config.yaml
vocab_size: 778
learning_rate: 0.00208
max_grad_norm: 2.0
schedule: "wsd"
max_seq_len: 1024
Each number is 128 + 24 x the weight over its row's rms, rounded and kept within 0 to 255. Layers, rows and columns count from 0. Numbers have three digits each. The size before them is the row's rms in percent of the matrix's.

# q: layer 4 attention query, 128x128, rms 0.116, rows 0-6,64-70, columns 0-127
# k: layer 4 attention key, 64x128, rms 0.0907, rows 0-6, columns 0-127
q0 069:170141124164135091120122093154106167152141140141109116109107130159127082118114137105118104113140124128128155138080110102149086099133108129098106087152119160118135166170112135162127102084136157175104151150102170096143165114153154115135131133124100104091142101133125102098163093151138121086151135166125129171124102148125142148118154134119137113159120120150075146145168152107120168129119
q64 064:111085166114132127098148135132115084157141118111133108129129105115153106133122162181113144127166164166122110117134140156141146096153106139156134150081148143147105128100124086103142147166106146142147094113165130138133116137099117104138108115144166106167182141115132126107109153158150093141121099099118124116116123151140122146146083149109107117119113114135201107111129185129144070137166
k0 124:097127111112140077164134136103135144178112180123154104128166134141178083140104139110136113099109108098134123140139109138149132132153134138150153145110116113162134130141126137104147122161112128144179112141117154117113131147106132136119130149107168150171174141114158084189095152105143117129151141110134096125074127095138114099128154138138107097141134135148117103074111098176119117085154
q1 061:140156094162125145137142072137123140137157125141108130159095142156185169142144162093071171126143103153083131121127108122102156136158117119063125122138130138082146121156123119179108108137170116122112147161117142156127110090138129120090159127123140107144157119123154148099151097122129097112105140134133157131131132175087160157140120103131103139138109125109106146168147136115161167135145
q65 060:171160132141162139117164081073114135172122156127134136116109147152092122123145160111082098115084115118096136144092153125138117121102133137128139118154138163112105129149099130129131088121158146098125151118113136128148124147154105129088118174100122182105114081152091165135133110161104186079166137146107111134154117148114145105126144115126094139119115125150102129137142158161091163131119
k1 138:144082133118122119094161148113149149141100105123129103119169073134165103143090137139124116106139109116158119113171115149101171125189145089145144167142161141152125123126165096154150133179133120153139134137126116135118123150084114133136092089117100135142129106111162082110090147101154125160171137121143124090111114104130107130144169168119162076134105113092141124130098118115128110123114
q2 064:155131101142136155099163083138091164159174140125112103166106148164153089113129171107081161111142098140130153121134095132111113134186114097102112127150118141111150134156104118150111112090164114163123154166081131126111107131141134117119139113148115142121132092133139124112139092154116117124128132157129145124144105138084138173138134095117097115135108141133077128177162120096140163134177
q66 064:162132129135120143118142060108128155138148168118153120110080173182125130103134134125108130124127146124114143163096124122161118136107131118128129102152141165095110170138100167139121088132150127102106129122124165104147154116151137100080170146134128146113166128135124125117187107126100173081135164156096124139119119137169167106143089105148137103131112120159105113160145118128087171131120
k2 116:157115128164088182094121111111180148121142127136131122112106111138137107127138156119165103101130145107137111091120164147127179113134138053113114132150157149114154129143145105154138093143152128139143102110136148129122139102102119139146086110130080123135109136144161081099104110116143122170149158133131110132129104117132135154140139158122182079133092082104142145169098142160109138166099
q3 064:109088129130137131137148117135100114135191107110147104195128094099179142139134150128124155109159118139091133100126146148097150130124125136086126144083112094123123112137138113151117130160179107135137111178093099121091128115175131073120138106170155148150135127149155156159131146121137152130142085142120101140146089130112096102114134135154109139124109126135161109126109109081174130126169
q67 056:160160120145115188120191103123129168128151158152112183116141152123123112168147111087108108120123111118132124106109114102125135111141085172104142104155120135117142119154152123140132106153119153123091139129102091087094122125159097150099130144105124130124121128126114177159140129151078191090114161141101138118117150131119148105093113089132148144103166127123118129132136086083136153119106
k3 134:158130126126090158094132084139120147120161095134134116129090136145145158115147118129122125099147135130126146121108142084140132094157112085110102108153141128080159170147137128160106068093172128104094150140108156111158131145112139121135113128158103114087129116114125111083140108123130142124133166168114159134179106132135161172154138134145149087114078103110130119180155143098125135170120
q4 064:115118130150127155124144130116125131126200170110142181132149122152156173156121133126107138164093118141106106125125102133102165133126093095121147120127122137130144115134128099117125140163150121136116097137147097152117093114165099162088107121153149183185135116146153163112117110125086133148099145104129160138112130137099142130160129104112081165112134159138110133148106118113214134130154
q68 056:129160084122143147120189156124112149093121136128137123110162120111113173154136102152102115115108112134143140125106146136117154126125135165153137126117113138133112134108151164151095114149121168124128137123098146140139067115113130122109118134148147150147078121117115180111119158140046135144146105125127112091189148178108115106112098173120141159121162123105150111117106088124112115159082
k4 093:164171114153103179141128121124114131114106112158117083126116133115112140135133063125084112155135128093064131110154143154150126121144083113133111112108105119116185134126143093133124110154121146113113144099108115111133124146152146121126132124127094128129111097108150146098099097096149140117161129154120117110162130139164106124149165131152117127110094090140140104186163114058102112146168
q5 060:108151171088123130126114161114152103099107125142103135124163140104079181082101118128140097180124177123124103127148175131153145118098124119172143132137161123126136092098136138102122131129115121063119102104173101139141146111087128142144122108133120141151111145147116135155118140118151156153131148101120162102101153134156136102105117132120123169127137124094129111074105111172083100114100
q69 062:104137121133121103122108167163123125129133113159085119112159103091109157119110129134146136140137075113103119073172112135090163129127127135108134163119138126155167095126172152157129155099137133151136131172128092154121113136099129104152117098148150142133078150109127132142061149126137128175124087130149156134133123149111122161126173151136119143192161126086142151101115102121149103139104
k5 118:091142141140165099143105163169129098112142140120112135137130159082132124103125108136097141190124113106116128154110110144106137133095116196105156113101127106168100118111082150113135181143104150120147112156137111130131080111132138122123146123155166142121139144163112163123157136146115087099136093126159158131128120147109081101106106107152100178140155154152130131105103131102146149086144
q6 068:140174127074107110123077170113140136124084092130155114087097133146105073142121136124146129099158124094147131131110153126148147144130162123165090125130146137147131116113139116113145127099117133134134160084169137125117165149064142147152151119091104100090126159098128092126146118129124095114102145166136130146134171126125129173130115141113160103157131115115143156122097174133109147166092
q70 063:135109099136184115165102127121126107129107101119108130104089115104143084129071118119127140114134161117077150116138133092133122142139111141102133149143108095129166115129140142101170141123130179170113121127112195121117119093114139100128097132112143102138138127146139100116145059110147143094135114133125125138119146115098147107133109104128101118122129158152095133088104197127162092106173
k6 093:098107128109153083153146137133091131136143150135122132157159120129129136155079127123121126114118123165156129130163129120127078125108147172194154145110131139142085123136117114109120162112107127124136147139110125133150129156129129126129136123097183082134156145090129115174142098143123110147105112094157079149090152148108163097158115160072104145105165156112119134068137111164143109110144